config = dict(
    num_attention_heads=4,
    head_dim=64,
    hidden_act='squared_relu',
    tie_word_embeddings=False,
    parallel_block=False,
    init_std_o=0.0527,
    init_std_down=0.0607,
    learning_rate=0.0102,
    beta1=0.95,
    warmup_steps=0,
    batch_tokens=32768,
    max_seq_len=512,
    doc_mask=True,
    max_steps=3812,
    dataset='wikipedia_en',
)
Each number is 128 + 24 x the weight over its row's rms, rounded and kept within 0 to 255. Layers, rows and columns count from 0. Numbers have three digits each. The size before them is the row's rms in percent of the matrix's.

# down: layer 4 MLP down (transposed), 768x192, rms 0.0606, rows 399-445, columns 128-191
# up: layer 4 MLP up, 768x192, rms 0.0606, rows 400-445, columns 128-191
down399 104:129116132110138107110148147101143144105151110113136155131132149126140135131127154122114143083106162126102101135090085116150108118100134107142128090135173128143164145104165089108096123090133148
up400 105:131118186122094128145125134129131162131127127160162139123129130149157118148095099090139138161116105141195113140099107165127154159114149154137140086121154113104137144103077122103121155121135117
down400 105:111122122129183141176162135152126114129150143115103125138110136114111093108152159142087119162143126123093123135145123125143104157127138108113118184160118150083132108174190141119158102156087200
up401 098:115188108153103104124112154169133103091143161108087149207144154126123089141129125158133111124135151112125114132124101128159100115135083133162081114085081128135109117126111116121133135111098101
down401 098:131092118107120140101074120119146125138107085130189068127133121109096116092129132125097134133122134141133126151158173114135144109105148103077137141127129124103127101123153143128125127125158171
up402 091:153129136099085156140125115117160112147170109116107131131084091105135099113118107092092170112159159134131092117117130086097090110135109123142119142097162124142144112133123154129130147096115107
down402 094:121122144115106103120126132126139075133104121136128128137118103154133154150089155141165149100087101113094164154093118142121141147132121140153157100139091044127118134109144143095131110178086150
up403 105:145128171115115107110073093123118169129176138137143147169141146087146092173114120118127127086125128102082116134132118076131161139139143128144121114138133126078147155181089107123099091155150116
down403 115:129108113138131109110122155108122115137085095134149135085150108115115106109143071132151133132085174168119094128135122152174131121100108144124177102149131124119175132118125106134127080125132164
up404 102:166111124127124143104175138099170162154152092068134109131150129101168104135154094096130104138156096098113145132136084100094163150074142096115115141127146141096142092118133125128117101117140069
down404 098:117106095112114124167050107171086123085108160131168104136119157132088175132137159153140110107104133149084144113087153124162100078154132111129127135119110125103140155130125142136068156142137144
up405 108:111115072128134107141118098078126109137139110083097087115098126127136124110138198116124084164130145163103123137096126165114166161121134114129147110131121134096122141113160095155122154112115145
down405 108:105128154125168133158073126167105116122150125127160139110145112122076176115117083142132156138135129124107113132150167115169152118142116128169159119110140140179125135105100144130153119139151141
up406 097:149086170113178129144139108148125112198088136083123089133140146120120124117137141110162124141110108136128098125119112131110139135149163133101130184141166120085132129155141149151107097106104129
down406 096:082145162104087133073136095132115142128123131160147109123128098105145156122167122129112133100140194131136153112149121131149108086101118120111101127135098144156126162108153099148116164128141123
up407 110:146176079132086127130144080115118141122177171126118095135127149143112145121167155135104082117152107155120131131117127104155122134129111153117100116146132110111131152130141173158160114113127164
down407 116:147109166149082173155133138104140133163120068125165173149140152095145109110084106110137175104110155126168139160135152133125136168091161127118122145128110131138156120125110123111129148130092080
up408 107:120115090087119106133112126069118125152101178093103187078101087123116103179105112145118118212121151136134153129128124131126134145118114107096166128162117152126105147118109116126089149154129124
down408 110:153163142147126124125144090116135150110155100121143071186103134124117094138131136108132136092107120114136125135146149094118136139138138124137119140160093087112158129117122104149131157135160145
up409 105:117099095139140146120116126124152110102092128112113143104148080087133143126180130095081165128068121143162136180165155140109142122108126087119127123106081115163112120149138119101146127169168121
down409 108:125163154135109155133145174129101143141154113094118112136089154149133102100109140141163126128168121085112112123097143124151121089167108156096126143171170132133142122132107092131164154119069123
up410 116:141098151131206173122117119122101108148175142132139134153148110139123170137174102115129107141138121128114140119158109147112160149132106109148121133150181106063116118143096138144119134131146120
down410 109:131123124122115168144133166147144131093114083124122095160126139099156105092098153137150188101159095123093145075127127167090106126170135153076118148130137145116133125112101182127098101115131104
up411 099:145117160144155122126134140124127085143109100074100125203101141150137172116145146101136097109171135119137118169141113157136116121133112141167163081135152102149099146148110143144123139135113102
down411 102:098139124121103142101173178157124152131089158144158116073151110114118079123109130124101135140109157107114121107092135113110136175148163143166075118125131148130119157121150136131109093109142129
up412 087:096123158128112123143137176133111150102114141131124149123153148123165143117096117114140093096147096088131120154126163105101097139147131146087167120151131121093067134105105172134174086160088130
down412 081:151130116090119122127143127134155167152095073103139132110116105116135142127131136157164144144114142140136118098157162142093143129097120141133096138117121126115158130093139132127120154155112111
up413 085:131135121125135133126087124108145170129124120129118122130087124129117164090124173145143106110131147126131158092157115178095166116140125088146116114124131116136115124126131121117113096200173131
down413 081:105176135150121143123206138132107138108166130105128113121146151128124135129125102177108114140114185097119105119111124133167079141156116156139137104152126118081105128135145130160132139087093163
up414 106:152094133145147157157137134065098152121105138131110122123101176114094069082082091112109154129145136113152092077164106121127096130145149180131135116118135125110090117175132110117126123114119148
down414 102:102140114123132093101114095143163090126109148146165104139157069147127160160150211118127126160130153154105112142095134128102112159155103105117151154147094130115148111167075095142126093122153111
up415 113:136134116097086102131164144166169152107066128132144135146054144168123140169142108137101103110128138133141124116154114149143100140125139126111132154135135110126094083113132142105203068142152146
down415 101:140180159123116106142131152116139112141123099115148125094110122104141120117099095156119136099120103089101155148152156120132116126079120129119130104095116145155152141105157102088097162183118081
up416 108:148138107141135127111130127149104118119124182156083085124126091110141129126128142166167160125095124132124181138111120126142154113106158138141139125125114106130134155122124161162108133116085107
down416 107:123076169175167145137096125136128095175136107085166126120156159160134096129094152095117170133124131123132114144194139118099103130150084135093107097122146101140104128106111075134143110151129154
up417 094:145139092099143169091127144058102136128140111150168121088117095151152140118137158124122132113156124136095123121103113107144134145143090155122140086136119121118107150127124165104135152106128126
down417 090:107150136125127120122136121153179130117101158111126088169108150131125113108144144118146151132130156123157114128130142102117105099157145073145064113155134154140135159139125111124156085153107141
up418 119:124152130099128127101117132136123189113105144153117159107100166124107093113115096153166139073102126169108152098108110084116094092127121148127165132097170111149167104139113172123127150160152111
down418 115:123138122155128119150126179158165124153140102106132136152123120130143122143130131137127154128118103119149134106106135144156142186141114112123095163141136115153140109094163115117137156101086115
up419 096:099106128134115137131143125157112157117141116161130117100167122162110142117131140125152093115115132131120141130073104154153149090160151153134109110139148099118140108149086133134144102114082115
down419 099:132133139095152090126116075106103107148082128134134133110108118094140140123134089130124139164128133140165149114158140102081128154108136103153159158144119167122104123106158152123143164150155131
up420 106:103147165087161128143108099136123089115118142120149141134119152092101141105148153132128109136144184127116113163210131148111108153125134127187116122107140166121127128106137141154098120100137142
down420 102:131118123123149174147131093126185133136151105123114120117134094177148118102111145107091111119152094130090124145151115143156102152120097164187135124119143104120157097120098071159152120116129120
up421 107:127113154129154158140139117084128120102078124153142147100131078121122141130144054136103162169106125177129123128134145168201122129150169152123126099129086110090112136116099160097111116137167186
down421 108:153111121129136081093124148135137115166134112113099120148081156124100095165133191158161127102133158097118111114144108081105136125114128124128113159086141117125114116118166108159127172145127124
up422 113:083139066114099123088162128141135142169137147152136148112160128140099149110157145143150123115149137152106132127120129129105124160109123148147138108135084152136120108103188111053072106087137154
down422 117:116170146153123181122095140170144107130140109149157102125101175157141124113098093108116128151138090139120179130095150104139119124121121142088110090145121163117131137137128116100132150158156138
up423 086:154169110141141186115124181107122118151124097130154129138171156146179104169147116128175133128137183137099096124137120132125137117105130111112103098138130153142099085142171138144164148123137133
down423 085:144114123108126117155125122178171122143152110148171133109067123173096144108105191150116170157127108139180132141128072103167137110176158168164109141104126121110125139141168120120122124150108149
up424 103:106139137170130156116127115113124144135152140140077130103116144089098175064152106138105152092146084120118151116141164127110095094122099143093100134122143172133122116124148125138141126130170125
down424 102:113138129120093095138132131103118128134131140132185142143126157133151108177132118101154125158156157128172122123139110113142206117120127043149145125161153119141167157141129135148142145141104145
up425 096:124163126093150102164113146145129120078149148142092117125164094146148129114151064141085111132166150098100113148171126108106104129096075107147124129146139103136060125085141127125131139128141139
down425 096:143160108162115165122144087121095133178133082109162121171116127147092120129106135127146129130130133121172124104096088161145129144159150151130152127141099151124146119158102124164085099080157117
up426 101:134141101121088121136158131096166148135141109159120171153100153087101135160126168162117097116096092114151167104149124144144113114175124157152152122108117138147098154121093105143117083140130128
down426 108:075140153154128123112129137157133179115170179126128153104123090148172165094096132099130102102142138129132133100112136094137138093120131127082166091127150134145106099116136141090103151091159129
up427 115:164146132122090107104122155151118122141123115127141094108090134106136137130118122124153120137116161143086172147097172090134131160140119128149128112155157081129105137111105192162111174170152113
down427 114:110130085113145153112116130146149163156098166114121139116179153108168119147109135134079127093130169154121159128128107132112101157120116133101111086078116200117147147120143111121146116091089125
up428 116:123117091140148106060100085040109144108134126159124093134138168100115065101117123167094151140100186148146128147129108085129146159131113090119126121126153115157121129113134126165135110165125152
down428 103:153084130148095115167103187145149149139105105114110151138088123169126126152126108075117152129138077124113151138108141125178098137126146138093090130115155122104143100114125096135110138085131133
up429 110:132136130137137140122159126150119085082159100096126110100124154120112116114142131135127145085111144145149129091163150101116119106175124153173116109098152131144126128173134121112092182108129161
down429 113:155098076132144138150142118121126113159110115082125106096104119118114156133167120113123131130125123158129111136105131162124136130097102103114130160133148127163114156112127130125111105171148100
up430 017:120177119133130131144128115166169136143080139099156129141084148103110111149098143117134136124127150116160126128134139129124139102152090132123122121128141156096132175103123131085171123131117123
down430 022:099140132102103175123142114083120168159138106096140101114163048139133185092139145152143137150118121202121124126128070107138107166136125100124119135141103100087108137134136090131100145127145126
up431 092:105127122094119120095148118099154176127135125078135101156101136143078145102135117150169167146162108124163115117137137130122143122118128115122162146091114174120126161119099119101115141171148171
down431 101:124090134130139180154106163108145151092125127104119134173153143111131165121096155131144162152135139153061127173163106141171111129129177083075110142152105097132101132084117127149129117098107145
up432 119:126108122145105130153122078110112164129133120128096146126199136131116105123114077137109128139112121147113156127097129158108153137161125122174061141143123121073120105132110118145130151144125128
down432 122:163104171143137152114128098132169117126156117113135122129128144100120118116109150145092115147115121132124143109115114129147167147094177144080183144162101126126147135118157115099130089149137122
up433 098:164088149131142158135087138109123124110133128159131135101120165178126129112112118148175116127167164160111134109138149143114132145122093157155164168154123151096129129153096119172066097115114094
down433 093:120154143137169113132126150177124127117136124159148128096095129171173088074123160106073161120108093112143157142156170101091098138129126123098109110125142112156162127110138094096115131131133127
up434 104:128125082135133114143148137127100108103151162095131161161119134083151137118141130146129150108168111127118135114082147129163136083121110118113101113087130127138112145143136130150081115110138121
down434 101:115133173114115143129107121120144096138095098102102104107113126156147107169128120091129094151108178143119157112110106176097119178134112122142120127140134132120163147124076155077142137154154092
up435 103:104095135130125110071117134098089092107105150127099114121140114114104134130138109089142120155129135128085079125146121101153109132142161129165153121169166138123097136125165098143155153125119167
down435 101:111143073104122094140147178126129097153124161098158147110110162093160134154159140122140150148108115150146106169108142171085148135112130144151089115097133076143101142156098144123103101129103123
up436 114:130144110113099150147163130156103143112146169113121098087123147157142096105150135123111105092126111099128161173132118141109097112125165131097131088105094104094112146123155122152135107131116173
down436 115:154050091138113109140144097098141143155121093111154164213117087115117127162128127104134135146131125144141108128109136126147145116097126107127126113140157129109125118100084139130129165119182133
up437 109:142157123121127087101117122150110124146106128095130123165130128115089071155145098144135139169117138152096121102112149133162118121104139128154137163143143142145159140156148171120145111099133136
down437 101:107099144112115131148136159123132119085145192131164183115108130106147100111103098088130115132178094152085160152149125135062125172143170145150109127108114113129109153117128121171089122145112139
up438 107:123121110094133111101132105103126140138088090068128083140144155115132135102150133169104141135080157157153134135105101153135163121152130104155153090199184100085123151155152105112085162083152149
down438 104:104121141124123121125142176099110094150177160138149159138107138143123126167114164121121100125165113096109097134148143105120128135120133123143085093100114176119127096136099131110179124152098100
up439 106:129111125159083126120137139139089147102140149097135108126121110085129142136122143163128136144123137097129130138199148102124122127146145117111106159133146130107161050152143131123150094134149142
down439 106:095080115069158173114138101148129148120139080112069136151099122154118116111115098131121154137127099158099086096121167122136150141130099112147130107137160103152121152165115096116147132147166107
up440 109:128148164128063104171134136113140089112157094134089159143129090091139102114106146128092111141089106142122112121108181130147151126110134096171114075129141096129127120113121119155131126159155183
down440 111:096136124137210133108104113152101177146134107154152120114133137137122132133128140180136109082192102097140145109137063163114149119131136126129118150145104090121134141108137121137122113146062085
up441 095:109111138160134135113177159119154136124100116125158178168142153138109129102146102106137118124153115147162119137133134113102130093155127110118110105138142098129113112131091126124123132109127146
down441 092:121143132150131143172056121124139147157116112143141095121108110151136093150107145158136133137065107126060173125101146160179125162109144119141121111100119137153114156113148134148123084116148112
up442 105:179169133150104161119172146128113156169143115124114143147122152102151092104126140106110131131147135155143142133152111118167123109146156086084082111139144105100096109133082152100117174114116084
down442 113:094117116113167089155073117136145103089100126120151108119149109139120154131148136152156125123127114077136106121092162118116151113145085167138147174115097138123141134130160136141153116162140146
up443 083:120122110157127088109112102117160088120135150094160153109126131133096149156138170114153103164081111134115127097117139144135153148118141135131126142110128140161115113137170150134133139124106083
down443 082:150127141137131116137131134132137135161137098108104123138125099100130136137148151120163135116160143084160122161138126113137127097130117114127123092170121115135136130151102116083114112089145147
up444 104:114115129163117129098106105123142125171138126135112093137092144134143122156110110138133142176108096138119109129093100095124115117148150114142158099120112128119145137115146167134101123151157153
down444 106:142127112112093144140149151163124117119128153133105127067159094124123116151119153127124151100147163102139109113103116140124167163161137150132081138133143182155130112140119105108118071069197128
up445 092:104159145162116152133135107120154135140132123131114139192125075108117108098190136094178112167140133150096129155118135118134116158132138129161080181121113083134139111153127087101134133141169134
down445 093:132129136121147133116154133102124114147114130113139124110119166093145131132081129163065137130128099089168104118120158132140143125146132094087141098132131128128134138122106157138135146116057118